Weights of a small transformer language model: a variant of Adam for these matrices.
Each number is 128 + 24 x the weight over its row's rms, rounded and kept within 0 to 255. Layers, rows and columns count from 0. The size above them is the row's rms in percent of the matrix's.

# layer 7 MLP down (transposed), 1280x160, rms 0.09, rows 1124-1145, columns 0-159
size [102  93  98 111  81 106  95 122  99  82 114  99 111  88  94  99  96 100 102 107 117 100]
[[199 113 142  98 168 107 108 162 115  86 120 116 125 126 142  61 146 138 123 151 136 133 156  90 172 157 115 106 109  86 155 144 131 128  95 125 108 111 131 146 144 144 110 135 127 120 169 108 131 113 133 171 142 105 113 131 170 134  98 101 161 112 158  73 115 100 156 144 136 190 113 122 145 132 151 123 122 114 106 128 116 121 142 108 176 113  91 118  92 123 140 144  94 153 166 159 145  81 111 159 168 120 145 114 117 151 135 117 127 132 145 115 116  97  92 150 115  94 133 131 152 116 133 119  89 146 103 100 111 143 104 129 141 132 103 145 155  90 136 125 119 121 152 102 126 162 164 104 136 155 157 110 108 136 119 126 181 141 143 141]
 [151 106 132 130 121 121 145 153 131 138 109 157 134 155 119  79 119  89 109 130 136 138 154 102 118 142 142 154 166 125 135 102 140 155 119 114 143 137 115 107 160 114  85 134 125 112 108 136 147 147 122 105 163 110 106 132 114 175 146  65 159 138 115 145 161 121  79 164 127 123  53 128 125 125 121 154 135 179 119 131 109 145  97 154 161 143 131  99 105 133 147 129 100 103 121 129 149 169 150 161 119  80 102  47 127 151 101 204 125 115  96 107 128 161  91  87 139 116 181 172 124 136 142 125 151 124 148 134 111 139 143 125 134 120 143 131 121 133 124 152 119 102 135 135  88  91 152 126 118 150 153 117 122 118 114 130 115 144 132 126]
 [142 133 136  89 151 132 154 123 155 107 148 145 119  92 111  96 104 129 164 179 129 143 146 174 130 171  96 117 145  92 136 109 104 170  94 153  92 140 136 112 119 128 113 126 122 105 105 148 118 154 151 162 101 136 126 110 112 128 118 102 158 135 150 141 112 147 137 138 123 148 135  82 117 165 168 142 163 156  93 171 145 137 156 150 149 136 138 121  99 103 126 138 113 134 158  58  99 140 150 127 112 124 154 180 116 137 130  89 126 122 140 133 148  70  98 123 158 145  76 117 131 116 132 124 130 140 104  92 113 112 124 157 178  98 119 120 128 126 122 111 126 124 122 126 122 134  77  81 111 139  99 120 164 134 103 117 130 196 130  97]
 [130 127 113 105 143 135 142 138 151 116 107 123 110 129 126 150 108  72 125 139 115 121 125 118 102  87 101 147 115  65 164  83 143 155 128 158  89 111 126 126 130 119 137  89 113  89 103 111 145 113 111 174 151 145 153 137 135 111 115 100 110 154 103 146 122 111 145 172 119 123 120 102 146 151 142 178 115 159 107 114 188 147 158  83 138 133 158 163 130 144 124 106 126  95 134 182 113 135 130 140 135 128 149 181 143 102 122 130 126 178 137 126 153 140 129 147 137 131 163 100 118 158 124 109 135 106 117 128 146 106 100 113  81  91 153  84 120 100 142 116 151 132 129 174 125 130 160 139 141 111 116  77 176  87 111 136 139 127 170 150]
 [102 145 159  98 161 160 107 148 112 157 109 108 104  88 131  91  83 118 132 123 118 152 110 103 138 130 121 120 118  72 111 173 113 156 138 137 103 101 118  93 172 105 126 167 159 102  98 146 148 132 158 147 113 117 131 149 164 130  77 174 160 123 168 101 121 154 135 121 128 160 105 138 124 131 126 159 176 102 143 151 140 134 144 125 144  76 110 119 158 154 124 157  78 140 138 136 120 125 138 113 119 123 123 102 154 145 125 156 117  83  92 134 152 133 110 128 157 144  97 163 100 136 129 105 120 121 137 152  68  84 137 150 118 158 140 159  91 141 102 115 136 130  94 157 142 154 112 127 120 119 133 124 161  87 167 145 132 143 128 157]
 [133 138 130 126 132 123  79 112 116 122 129 130 164 108 133 134 127 114 124 121 128 124 139 137 114 116 119 125 125 116 139 113 105 131 249 127 130 135 134 139 112 129 118 101 127  95 137 119 112 120 146 115 122 116 122 109  96 124 113 119 113 123 140 110 116 142 143 125 120 122 120 127 131 134 126 125 130 123 115  97 149 117 132 117 111 138 130 120 143 123 130 117 140 110 128 141 113 119 129 122 127 141 152 125 119 129 110 174 139 128 117 121 136 120 100 157 131 129 128 126 138 129 121 136 110 139 122 122 102 131 121 129 134 193 142 139 128 132 103 137 133 127 135 255 134 122 125 119 133 125 130 122 132 127 117 129 148 248 120 128]
 [127 110 153 125  81 121 121 168 113 105 113 139 129 142  88 141 127 123  85 124  99 145 118 104 128 117 134 137 122 102 151 155 125 111 116 117  96 108 144 109 161 127 132  90 143  91  75  83 127 118 107 125 146 190 122 117 160 113 161 168 122 146 112 137 156 111 128 154  89 121 127 108 113 130 107  92 124  54 131 137 114 114 167 163 144 182 135 123 114 162 163 134 102 147 131 115 119 103 104 136 140 174 136 137 118 150 106 166 123 169 112 131 173 166 142 146 136  77 127 155 148 138 157 132 104  84 111 103  92 131 126 112 107 144 110 157 128 137 163 129 148 114 109 183 106 104 144 138 167 118 122 164 114 147 100 120 130 130 112 153]
 [137 121  84 127 119 167 114 160 127 116 120 159 164 169 170  86 108 157 114 111 110 162 101  93 102 141 109 139 112 121 141 165 110 132 162 139 144 138 122 156  97 104  97 103 140  96 155 110 125 149 127 169 113 166 140  93 136 118 120 105 173 140 157 154 159 168 143 140 109 157 114 137 165 147 114 138 143 145 131 107 144 141 106 144  83 116 109 136  94 127 121 127 106 142 120 136 163 101 116 118 155  86 138 109 115 138 117 108 124 118 150 134 155 138 117  94 129  87  97 101 135 170 148 163 111  77 138 134 123 153 149 111  92 108 113 153 128  85 108 130 110 149 127 212 115 118 158 105 126 152 134 129  98 118 172 124 135 146 114  84]
 [102 102 119 158  89  97 121 116  99 101 156 152 161 147 119 127  97 115  98 116 128 105 169 125 124 106 141 141 106 137 117 136 123 115 115 158 124 115 144 134 133 189 127 168 106  98 186 112 126  88 168 124 116 123 128 107 131 153 153 146 146 136 151 143 117 100 125 150 180  88 125 139 154 153  73 115 108 156 119 126 154 160  92 156 143 150 102 106  96 120  92 155 134 131 119 133 117 150 154 106 137 146 137 188  98  91 125 121  95 108 130 110 133  84 127 147 144 109 142  93 151 109  83 141  96  97 134 167 148 167 112 147 139 114 117 144 146 118 173 105  95 141 159 135 162 153 127 113 120 133 133 140  81 116  97  95 132 120 143 159]
 [148 133 121 107 128  66 106 163  97 156 131 142 147 151 126 125 112 145 102 143 133  97 122 117 126 149 136 159 160 169 153 136 141 148 125 109 113  92  72  96  91 145 117 134 160 125 163 107 102 112 138 120 140 100  87 128 151 133 141 120 126 139 109 110  88 118 169 107 133 111  97  99 109 122 118 150 119 145 116 139 116 175 119 141 148  97 164 149 112 132  86 122 126 158 117 129 160 103 107 134 139 130 167 153 136 140 120  68  97 163 115 155 144 168 158 147 128 112 144 147 117 167 189  86 132 117 112 115 130  77 162  80 101 127 136 103  91 143 132 156 145 147 111 149 143 122 158 181 148 123 140 105 117 130 164 132 120 160 108 135]
 [115 117 116 163  97 106 106  79 128 137 179 130 154  93 134 116 146 114 142  53 131 119 130 148 127 137 124 114 130 116 103 141  82 111 119 108 173 135 120 151 135 146 111  88 112 122 121 105 128 157 137 141 131  92  94 158 123 152 111  84 172 142 103 143 119 125 156 153 132 110 135 111 146 139 111 160 148 119 142 158 156 114 111 128 156 106 149 123 144 146 127 134 150 147 170 155 129 137 115  90  92 134 125 151 131  94 125 118 106 118 152 185 114 100 147 105 168 138  78 100 142 157 163 135 133 135 180 123  83 101 106 139 163 126  96 138  85 129 101 134  88 142 177 103 158 128 113 179 124 140 111 112 144 111 127 115 172 115 121 149]
 [167 132 173  79 144 136 144 139 122 168 131  86 141 123 123 126 159 110 124 106 102 127 104  83 134 121 108 117 117 127 131 144  90 153 127 113 100 118 101 141 106 148 133 147 135 129 152 150 139 121 120 130 111 157 125 108 160 146 137 176  84 157 118 128  98 151 126 118  95  96 108 130  73 139 162 168  94  79 107 117 134 148 123 128 131 127 118 109 165 156 111 150 142 109 151 142 141 152 159 180 157 133 111 117 144 115 119 102  98  92 169 161 128  95 115 127 132 129 102 140 122  94 136 143 172 135 105 119 103 140 187 120 144 111 127 106 103 116 177 148 137 167 178 101 145 119 101  98  80 144 181 111 106 119 138 114 142 101 122 146]
 [128 107 113 169 102 126  80 175 193 110 107 120 101 149  75 164 124 129 106 114 129 116 136 119 145 128 123 124 161 160 160 125 150 142 156  87 159 139 161  85 137 165  97  82 144 147 137 107 146 148 106 147 126 163 131 126 116 112 120 111 128 154 112 142 126 147 135 125 109 128 150 129 136 122 175 128 125  98 112 115 148 130 147 130 119 136 119 137 172 118 134 131 126 155 122  86 111 159 156 148 169 138 140 140  71 108 104 101 114 121 142 124  97 140 154 113 111 159 156 180 121 135 146 108 128 136  87 111 142  84 113  98 138 115 156  92 101  97 135 153 106 157 144 148 108  86 124  89 160 155 112 150  82 121 117  99  91  99 150 143]
 [ 99 104 103 103 139 128 140  99 134 127 146 115 127 127 138  97 133 166 117 155 140 126 149 108 133  88 103 175 155 135  43 119 175 134 150 112 103  98 135  86 116 117 134 168 145 106 125 129 132 140 122 114 125 149 101 142 163 113 147 144 114 166 126 144 178 113 114 122 143 114 130 140 117 125 103 148 125 179 153 136 116 172 163 131 139 106 163 114 126  81 116 115 122 108 109 136 113 116 138 152 143 157 147  91 153 135 123 144 136 104 104 128 105 160 164 137 105 129 127 175 132 146 147 101  65 129 153 124  93 124 119 118 123 111 102 143 114 145 144 129 185 122 134 214 134 131 155  99 140 112 137  99 127 143  90 121 106 161 141  91]
 [144 129 150 127 112 147 139 146 155 144 113 163 162 131 127  81 136 117 154 135 112 161 111 108 128 106 161 133 157 173 132 160  89  95 123  96 114 140 174 138 142 131 144 128 126 130 101 121 134 139 103 144 117 123 183 151 144 121 138 123 137 119 107 123 125 160  97 163  96 103  87 123  74 126 144 145 132 119 108  95 155 146 130 116 138 102 125 118 124 139 133 140 122 145 118 125 123  95 115 140 146 161 180 131 136 125 159 138 131  74 173  68 131  75 140  86 109 126 143  77 123 137 159 161 119  94 114 145 113 144 107  93 126 123 138 135  98 128 132 146 146 145 127 114 167 172  91 113 127 155 143 130 159 173  82  92 121  63 113 120]
 [ 66 118 121 144  93 114 100 127 135 175 108 138 118 123 106 115 102 108 172 167 167 117 162 146 160 107 115 103  72 117 149 126 130 131 136 146 170 125 141 122 130 127  90 118  50 159 112 184 167 133 124 140 126 157 117 147 151 119 124 146 149 140 138 142 130  95 122 120  94 157 148 196 118 118 153 125 143 171 108 119  99 139 163 162 101  99 138  86 132 139 114 139 160 126 113  92 108 140 137 128 126 138 129 108 135 136 175  80 148 104 112 100  96 132 130  94 151 123 141 128 108  92 133 115 118 116 146 132 139 168 161  92 110 121 113 135  90 136 132 157 124 102 104 180 111 122 125 150 143  98 117 131 147 144 133 143 104 129 115 133]
 [ 94 144  97 135 161 134 142 168 116 120 146  89 155 106 165 123 174 122 109 155  82  81 145 150 124 147 128 111 108 153 132 153 151 148 115 186  93 152 114 152 124 131 108 105 164 118 100 121 160 116 124 110 118 154 128 119 135 102 100 113  92 173 129 111 129 130 122 153 127 164  92 114 138  96 141 163  45 166  42  97 125 120 139 117 143 127 137 124 121 115 111 109 114 105  97 115 125 143 162 173 109 159 101 111 139 133 131 134 111 113 175 168 146 149 162  93 144 157 136 124 108 154 124 144 142 137 148 118 125 118 147 110  77 140 148 142 124 100 117 119 153 127 115 137 130 141 113 112 101 140 123 140 147 132 108 154 104 105 146 145]
 [141  92 140 121 139 149 146 125 126 110 118 107 160 123  96 172 133 122 112 157 116 145 163 144 145 118 127 110 149 171 130 152 120 119 122 118 162 132 125 166  62  82  80 116 146 134 123 106 122 128 133  96 130 134 114 148 137 107 120 141 150 159 151 174  85 135  95 120 139 143 114 149 109 109 109 109 138 112 138 126 130 118 133 131 107 114  93 133 137 108 146 114 134 164 158 104 136 139 149 139 139 173 170 135 124 111 123 134 107 134 111 116 130 159 145 140 156 141 116 128 130 152 116  96 122 135 164 120 113 121 133 123 128 150  94  98 147 127 163 180 111  98 123 238 137  82 144  69 109  83 114 150 105 110  76 141 111 163 103 136]
 [142 159 154 134 123 151 127 129 144 162 130 131 143 113 125 105 110  74  97 102 108  71 118 122 100 136 123 162  62 141 114 168 105 119 150 152 163 104  95 103 180 143 107 152 157 107 141 140 125 166 136 148 115 131 118 154  94 143 147 126 156 133 147 120 142 123 123 127 145 104 104 121 107 122 153 165 136 122 183 154 135 147 122 122 153 151 159 150 106 159 149 128 134 130 140 143 112 164 136 118 151  98 135 106 118 128 134 108 120 139 126 142 103 169 127 105 154  90 120 169 139 183 126  82 154 150  79 120 106  87 117 157 126 130 139 103 108 107 142 159 142 128 113  83 139 120 124 131  93 133 128 170 112 121  84 128  85  82  78 123]
 [129 135 144  94  79 113 129 165 125 114  96 138 112 161 120 152 116 125  89 159 162 176 124 101 117 140 145 119 103 126 136 138 156  93 134 106 147  80 130 150 147 153 148 101 124 141 114 137 168  76 125 138 129 199  83 139 149 106 138 148 124 169 100 151  76 144 152 146 148 122 149 120 145  82 154 117 126 121  90 116 139  96 135 116 138 150 104 119  97 129 104 107 179 152 122  69 154 144 156 116 172 118 145 120 103 118 102 157 108 112 165 137  88 153 137 111 102 147 127 143 157 120 124 134 143 103 122 116 162 159 127 125 116 117 138 133 117 108 123 120 120 139 108 160 108 136 120 113 152 118 163  94 133 111 132 140  90  74 166 109]
 [148 131 112 134  88 104 167 139  87 154  96 134 116 148 158 111  88  90 133 126 122  99 131 172  53 124 160 101 123 162 111  91  96 171 164 173 123 106 138  98 133  87 150 156 133 147 114 132 160 127 113 127 140 124 136 141 178 126 164 133 157 139 154 167 169 143 116 146 157 118 122  97 116 140 140 122  65 138  83 107 124 106 171 119 130 117 121 118 108 146 132 105 116 132 109 112 138 148  85 145 121 162 130 135 120  96 109 133 130 148 145 140 111 141 147 156 130 191 131 118 126 144 117 136 129 157 114 125 147 144 112  89 122 164 146  97 135 127 135  75 139 142 140 107 107 127 170 146 125  98 109  89 123 133 142 127 129  89  94 126]
 [135 129 108 152 134 103 114 146 109 131 150 146 157 132 170 144 106 143 147 123 119 105 111 139  94 118 108 125 157 143 123 139 108 191  91 168 138 135 136 128 148 150 127 141 169 116  96 117  89 154 124 115 132 116 172 113 132 114 102 124 106 108  73 150  93 130 106 174 120 113 215  76 134 127 150 145 116 130 128 180 161 126 117 128 145 136  81 108 113 135 136 144 129 159 131 132 138 114 131 124 121  94 137 112  90 127 129  87 121 127 121 136 148 110 162 120  88 125 113  92  89 146 142 134 127 113 121 112 107  99 100  93 156 125 149 122 133 124 156 145 120 167 133 122 141 155 181  82 138 103 156 126  64 150 144 124 114 167 167 140]]
# layer 7 MLP up, 1280x160, rms 0.101, rows 1125-1145, columns 0-159
size [ 92 101 101  84 233 105 118 103  90 108 102 108  91  97 104 101 108 101 105 103 105]
[[118 161 164 119 147 135 118 136 154 127 106 115 115 115 146 132  98 127 129 142 116  81 160 180 111 143 183 128 150  98 157 127 135 135 133 138 183 164 111 145 136  95 157  81  95 162 133  94 119 107 110 154 105 128 176 134 137 138 153 120 112 117 123 154 135 115  99 171 122 126 150 143 155 169  71 130 103 159  84 138 120 128 124 140  69 133 147 131 139 112 164 101 157 120 132 118  99 116 103 134 132 160 151 139 132 156  68 114 102 110 133 145 113 113 120 119 147  98 122  91 148 136  90 154 104 126 114  73  86 122 109 104 142 144 114 112 103  92 165  98 143 148 137 136 141  98 137 149 129 136 100 115  99  88 151 142 130 107 156 114]
 [142 120 122 124 107 124 135 126 150 118 126 101 112 165 182 160 167 142 141 135 148 167 126 139 107 104 155 210 102 139 138 111  93 182 124  99 136 105 128 152 153 162 119 110 106 135 156 113 103 112 161 135 105  86 165 150  81 130 161 147 125 143 131 105 136 145 108 178 129 154  96  76 192  90 121 110 102 132 111 113 113 127 116 116 103 145 125 101 114 134 108 140 179 100 134 125 142 127 135  99 134 102 120  93 165 114 110 124 131 153 129 132  95 166 134 162 152 103 198 125 132 124 139  97  73 157 142  99 131 132 132 111 110 124 133 149 130 121 120 123 121 143 160 107 118 111 141 121 116 136 132 137 129 100 117 137 102 146 127 167]
 [165 150 150 142 167 122 127 107 163 164  97 111 183 163 134 118 138  87 120 135  93 142 158 155  84 110 144 160 146  72 141 121 132 125 118 179 131 159 134  95 138 165 164 115  64 136 130  75 139 158 127 113 166 130 131 156 110 113 163 103  88  69 128 161 158 114 126 138 126 109 174 133 141 144 100  99  78 158 111 119 146  90 116 117 139 151 154 113 155 139 171 124 162  95  92 152 123 137 125 110 148 141 121 100 118 107 109 131 119 148 105  80 135 127 108 111 115 142 153 149 101 110 122 127  86 128 137 112 103 136 102 140 117 139 130 118 115  99 122  92 139 134 138 125 134 128 143 133 127  83 154 137 122 132 163 131 120 127 138 140]
 [ 97 137 119 114 115 142 149  75 132 113 101 135 145 114 122 163 176 113  96 153 119 120 125  98 105 123 108 129 123 161 148  78 104 145 126 124 121 159 146 118 108 122 160 116 100 146 122  74  73 143  79 130 127 146 152 112 136 163  85 113 149  98  93 150 152 135 160 127 135 122 130  93 128 155 127 150  90 144 106 135 141 144 129 140 146 110 154 149 136 100 123 150 144 163 130 106 149 131 119 137  97 147 104 135 156 122 103 125 137 159 130 117  99 119 129 189 151 124 165 104 194 126 112 165 114 149 125 124 104 132 105 125 104 134  76 103 145 126 131 171 127 143 193 120 128 132 104  96 152 139 171 114  74 102 127 123 139 122 109  90]
 [147 122 134 116 112 140 122  87 143 107 128 101 153 114 162 129 160 115 107  89 146  77 143 161  98 123 122 113 112  89 143 117 109 142 156 164 120 131 133 137 104 121 108 102  95 100 134 127 137 135 143 110 110  83 101 101  91 113 103  90 108 120 152 142 101 147 130 160 126 123 171 109 177 135 115 121 118 132  92  99 154 132 144 106 124 157 147 109 140  92 160 124 127  99 116 127 138  88 102 126 104 122  72 142 115 138  85 133 158 155 145 133 129 111  93 151 166 150 140 119 178 159 143 110  84 186 143 112 114 162  91 116  82 135 130 126 142 127  87 155 111 140 140 157 111 138 128 113 123 127 170 158  97 105 122 179 136 156 105 165]
 [134 139 113 120 120 125 119 127 161 113 110 157 146 116 150 163 128 145 119 144 106 110 114 142  61 113 134 106  92 139 150  97 125 157 128 188 210 165 106 115 166 137 121 128 104 167 151 139 138 103 104 122 143 131 138 132 154 159 115 182  93 119 124 153 139 103 106 131 185 131 151 102 157  98 108 151 106 154 116 138 151 117 135 112 110 123 111 159 113 122 135 121 148 131 122 148  97 117 111 116 129 121 137 151 152 100  93 121 130 131  93 167 114  84 151 139 152 106 111 133 149 101 118  88 113 165  97  97 153 177 118 108 122 115 150 120 151 138  50 132 154 132 119  87 134 144 122 139 123 124 120 148 115 149  91 121  94 117 117  85]
 [184 117 167 126 134  96 144 118 119 123 115  94 150 102 129 152 107 120 126  93 137 149 168 112 120 112 151 120 131 124 145 109 116 113 111 122 135 146 115 122  75 157 176 132  86 165 151 145  73 110 150 105 150 116 150 148  92 145 131 145 115 105 119 150  84 121 125 125 102 143 144 134 144 134  89 178 138 145  97 146 101 117  93 107 158 151 162 111 166  81 139  76 150  87 110 116 118 109 129 171 133 144 105 140 125 154  80 119 165 139 134 143 100 123  97 149 157 156 135 169 121 168 109 132 137 140 165 122 138 126 139 117 118 117 103 170 131 105 137 117 170 130 109 106 151 130 133 161 125 153 129 123 167 112 120 165 122  67 105 119]
 [129 125 136 134 103 172 164 152  64 151 147 150 160 110 151 130 184 106 124  76 137 143 155 144 105 138 155 144  89 111 149 146 109 123 130 125 109 181 144 132 103 120 123  95 119 126 101  72 143 149 118 132 161  80 155 157 125 125 130 137 137 152 149 148 131 101 156 157  95 148 151 123 124 101 163  70 116 153 104 113 175 142 141 113 125 122 106 141 190 129 103 136 122 125 131 150 126 102 122 113  98 121 136 130 175 139 133 119 137 122 102 132 105 128 118 110 128 146 107 141 120 111 140  51 136 102 113  73 128 135 111 145 121 130 121 137 152 128 104 118 112 160 111 130 137  81 128 137  90 166 168 144 131 128 133 150 150 137 160 164]
 [116 150  80 125 137 136 109 124 145 164  76 137  95 120 111 132 125  92 119  86 149 135 136 147 125 119 138 138 108 112 136 124 103 117 111 175 150 158 169 148 129  71 103 120 135 113 123 107 122 164  85 142 148 132 171  85 126 151 104 160 118 133 129 128 126 132 152 155  84 109 156 121 146 132 124  82 122 126 102 111 159  77  68 122 113 115 103 131 158 148 174  98 154 124 131 150  71 138 146 103 124 134 118 136 144 102 114 125 148 144 124 115 150 137 132 119 126 119 144 144 119 123 142 101 145 157 159 116  84 170 125 158 122 114 176 162 100 125 127 134 127 144 179 126 124 108 123 122 101 177  95 100 153 103  62 153 119 125 120 132]
 [139 165  72 105 166 149 152 125  95 153 143 130 157 138 167 113 135 141 140 148 139  96 185 122 145 137 121 133 117  97 169 137 139 151 108 121 166 117 112 147 129 121 139 132  90 152 168 102 144 120 113 113 118 132 143 105  78 144 118  77 119 100 106 130  98 157 100 130 147 106 139 153 147  91 131 121 119 117 112 129  79 146 157 145  77 156 141 141 116  83 113 115 149 124 127  86 111 125 128  98 128 146 158 123 109 125 129 127 147 173 134 129 132 137 108 126  88 109 147 146 139 165 114 125  79 204 120  81 105 156  93 118 115 120 181 130 164 131 145 130 159 115 143 108 125 123 141 119 140 126 126 154 117 145  69 107 145 114 154 139]
 [121 140 101  78 138 111 134  56 112 148 116 141 160 132 115 151 149 145 143 144 181 130 126 125 120 103 122  81 138 131 133  96 154 135 113 186 149 128 145 134 137  95 164 111 156 123 144  78 129 122 111 166 139 108 112 137 103 127 130  86 138 107 150 111 140 176 104 128 150 148 118 107 156 114 114 109 110 176 139 105 134 154 116 116 135 161 113 143 134  87 112 134 163 179 113 161 117 111  87 102 124 200 120 120 138 124 119 129 111 118  83 126  91 127 108 171  99 157 140 147 130 129 118  86 124 138 152 117 138 121 128 120 128  84  96 143 134  93 114 173 111 163 160 123 136 105 136 136 158 108 141 136 124 154 136 124 144  81  96 105]
 [166 112 167 107 128 149 147 110 100 162 123 127 198 149 157 123 141 131 147 110 115 110 150 101 142  78 115 132 134  88 169 123 157 146 106 156  97 124 129 104 138  74 165 124 100 130 156 113 138 151 109  78 136  97 133 149 105 131 145  88 168 109 159 160 123  98 141  94 136 122 109 162 130 113 125 135 112 137 125  68 120 135 126 117 159 137 140 130 148 145 166  92 126  79 115 122 102 149  93  91 102 129 126 137 131 107 137 114 125 116 120 136 151 126  93 185 107 137 157 125 153 129 152 100 110 154 137 110 123  99 148 142 111 144 167 141 166 111  95 140 151 135 124  99 143 128 161 133 102 106 171 158 137 102  76 108 144 140 112 137]
 [156 124 175  82 137 134 129 117 141 155  98 125 181 129 108 112 121  86 123 123  88  81 127 143 120 158 178 134 104 141 162 133  97 141  91 128 144 132 116 138 120 151 100 122  88 176 151 118 112 103 104  95 149 115 154 125 108 145  95 116 134  81 153 122  89 158 165 142  88 152 145 134 135 184 157 110 103 112  93 137 130 120 134 125 127 138 117 103 149 142 127 104 120 135 137 131 162 133  91 104 110 118 128 153 137 131 136 139 135 161 146 118 109  60 111 103 134 101 141 125 123 125 133 141 163 137  98  87 144 129 127 103 116 135 116 115 149 142 160 142 129 121  91 134 155  94 117 181  88 104 172 152 121 144 138 173 138 181 102 132]
 [115 143 101  93  95 137 134 142  90 134 142 117 142 131 121 137 102 151 130 136 147 160 133 129  94 139 198 206 132 107 102 112 138 170 129 159 144 131 106 129 148 164 132  96 122 126 101 121 132 126 121 120  95 127 123  98  91 126 109 116 130 137 163 117 117 151 124 128 149 110 159 128 195 145 113 109 168 148 118 150 156 118 148 110  93 140 117 123 119 134 123 129 155  93 112 173 135 130 185 134 112  89 100  97 147 124 128 101  88 141 104 162 129 158 140 141 140 146 129 190 148 137 108 139 126 154 137 100 106 119  76 132  92 100  96  99  86 118 141 137  83 141 122 111 159 133 119 149 138 155 122  93 122 111 127 180 100 129 144 147]
 [141 130 118 155 126 131 151 132 130 169 120 105 155 131 161 146 135 121 116 144 116 113 131 182 102 144 142 130  71 127  88  97 154 160 121 129 156 137 112 112 101 157 174 110 115 130 140 143 134 174 137 132  77 114 135 126 107 115 167 121 134 132 157 137 109 155 128 125 151 144 106 153 168 150 125 112 148 118 107 137 177  73 111 118 169 154 162 144 143 124 177 127 117  87 120 169 148  99 151 108 130 131  97 119 167 100 125  93 118 120 118 127 130 112 129 120 101 120 124 102  98  94 163 125 111 135 144 115 116 167  96 100 135 123 173 139 147  72 128 140 170 160  87  59 107 131 124 140 122 147 119 124 130 104 150 120 126 127 185 145]
 [115 110 126 113 118 150 177 121 134 160 127 104 140  97 153 153 131  98 151 103 157  80 146 113 139 114 148 117 103  96 134  80 147 150 107 126 133 173 111 126 122 143 177 114 110 167 133  90 144 117 135 123 108 108 174 125 159 182 156 139 106  81 123 164 139 112 144 130 138  81 148 113 154 141 100 151 146 132 153  92 131 157 121  92 144 119 148 111 105 112 102 141 100 136 151 141 111 110 102 130 153 149 149 180 168 103 149 118 126  96 151  88  95 132 145 130 107  96 123 113 167 118 139 114  64 118 121 150 183 133 106 116 121 101 131 112 135 162 119 126 129 130 171  98 143 144  99  95 123 152 141  83 130 144 157 139 129 127 161 131]
 [159 149 124 114 129 186 135 141 103 127 161 125 145 147 137 102 167 127 130 121 104  57 143 151 141 113 151 152  79  95 153 112 107 141 107 122 112 141 158  99 132 113 133 133 135 162 112 107 109 178 107 106 152  94 150  98 125 122  74 138 109  65 118 143 106 115 146 136 127  78 148 100 213 157 134 166 137 116 131 108 109  83 147 140 112 137 138 142 120 105 101  91 119 118  96 110 129  86  83  99 100 114 126 117  97 116 152 127 175 126 141 120 121 154 142 101 100 151 151 146 141 160 121 116  93 136 126 154 133 113 119 137 117 119 149 104 163 104 127 122 117 146 156 117 124 118 107 112 142 154 142 143 117 122 125 142 115 165 136 162]
 [133 138 101 101 125 122 121 122 157 126 114 124 149 109 154 121 155 110 132 115 164 126 167 158 110 120 207 135  85 103 166 106 163 151 108 168 172 150 145 156 135 123 118 139  55 162 144 121 141 122 122 171  98 109 157 128 101  98  98 132 133 123 143 133 157 130  63 110 131 109 138 142 171 122  86  89 119 130 126 114 142 152 109  95 110 131 112 110 123 132  86  88 135  94 131 110  97 158 112 114 141 128 158 107 151 128 121  98 121 118 149 162 115 153 142 157 122  94 132 178 137 125 101 108  98 139 121 107 141 160 129 104 134 109 153 138 120 137 118 103 120 129 145 118 139 122 143 189 106 133 136  79 151 101 141 129 154 154 158 150]
 [112 119 123 144 160 131 140 116 167 128 132 162 101 132 116 122 136 121 127 119 122  93 192 103 127 165 117 127  91 139 159 114 137 141 113 143 152 150 164 140  90 105 132 155 177 171 144  92 132 132  76 118 107  95 133 140 102 105 136 105 127 113 173 172 141 143 151 209 124 130 146 131 134 108 134 141 116 135 136 117 130 129 123 126 126 161 162 147 159 102 156 127 103 141 113  95 120  97 133 108 116 148 116 147 115 110 104  95 101 156 125 117 155 123 107 173 108 131 108 181 162 142 125 141 103 134 102  92 126 118 176 144 111 147 100 137 126  99 140 131 156 136  98 133 184 115 126 173 105 170 163 134 173 129  98 131 140  90 117 107]
 [176 141 127  83 110 143 146 115 134 108  78 128 168 118 172 180 113 158 138 118 147  96 172 116 108 138 182 125  81 107 137  72 148  92 116 148 146 118 127 126 141 136 116 111 141 160 123 139 174 113 120 106  97 106 153 161  97 145 145 110 115 125 136 155 109 136 132 114 172 141 105 143 161 139  78 139 105 156 127  47  98 109 114 115 149 141 134 147 131 144  89 103 130 134 126 127  92 108 107 145 159 151 148  97 133 112 111 108 170 152 121 116  89  91 124 138 156  90 112 124 127 152 115 124 120 181 104 124 164 133 147 113  98 114 126 139 145 113 140 126 156 125 140 122 132 110 118 152 131 151 158 109 120 162 120 168 118 130 128 147]
 [159  87 136 104 157 158 140 121 121 155  92 143 142 128 137 165 141  76 131  96 135 128 160 125 139 121 152 118  86 138 132 103  96  97 139 138 121 136 196 138  83 128 160 114  84 170 101 115 151 103 157 100 142 105 177 165 150 154 149 111 139 125 129 160 113  97 158 150 127 125 103 119 167 101  96 112 122 124 119 100 127 135 107  90 153 146 170 109 169  86 133  75 128 108 147 137 106 118  96 131 162 145 142 118 155 119 131 111 143 134 143  91  88 110  74 110 155 152 163 144 119 148 154 105 135 108 142 147 160 115 161 129 128  90 147 111 105 134 134 114 158 129 164  92 108 131 140 148 114 150 132 143 150 112 122 148 146 118 153 137]]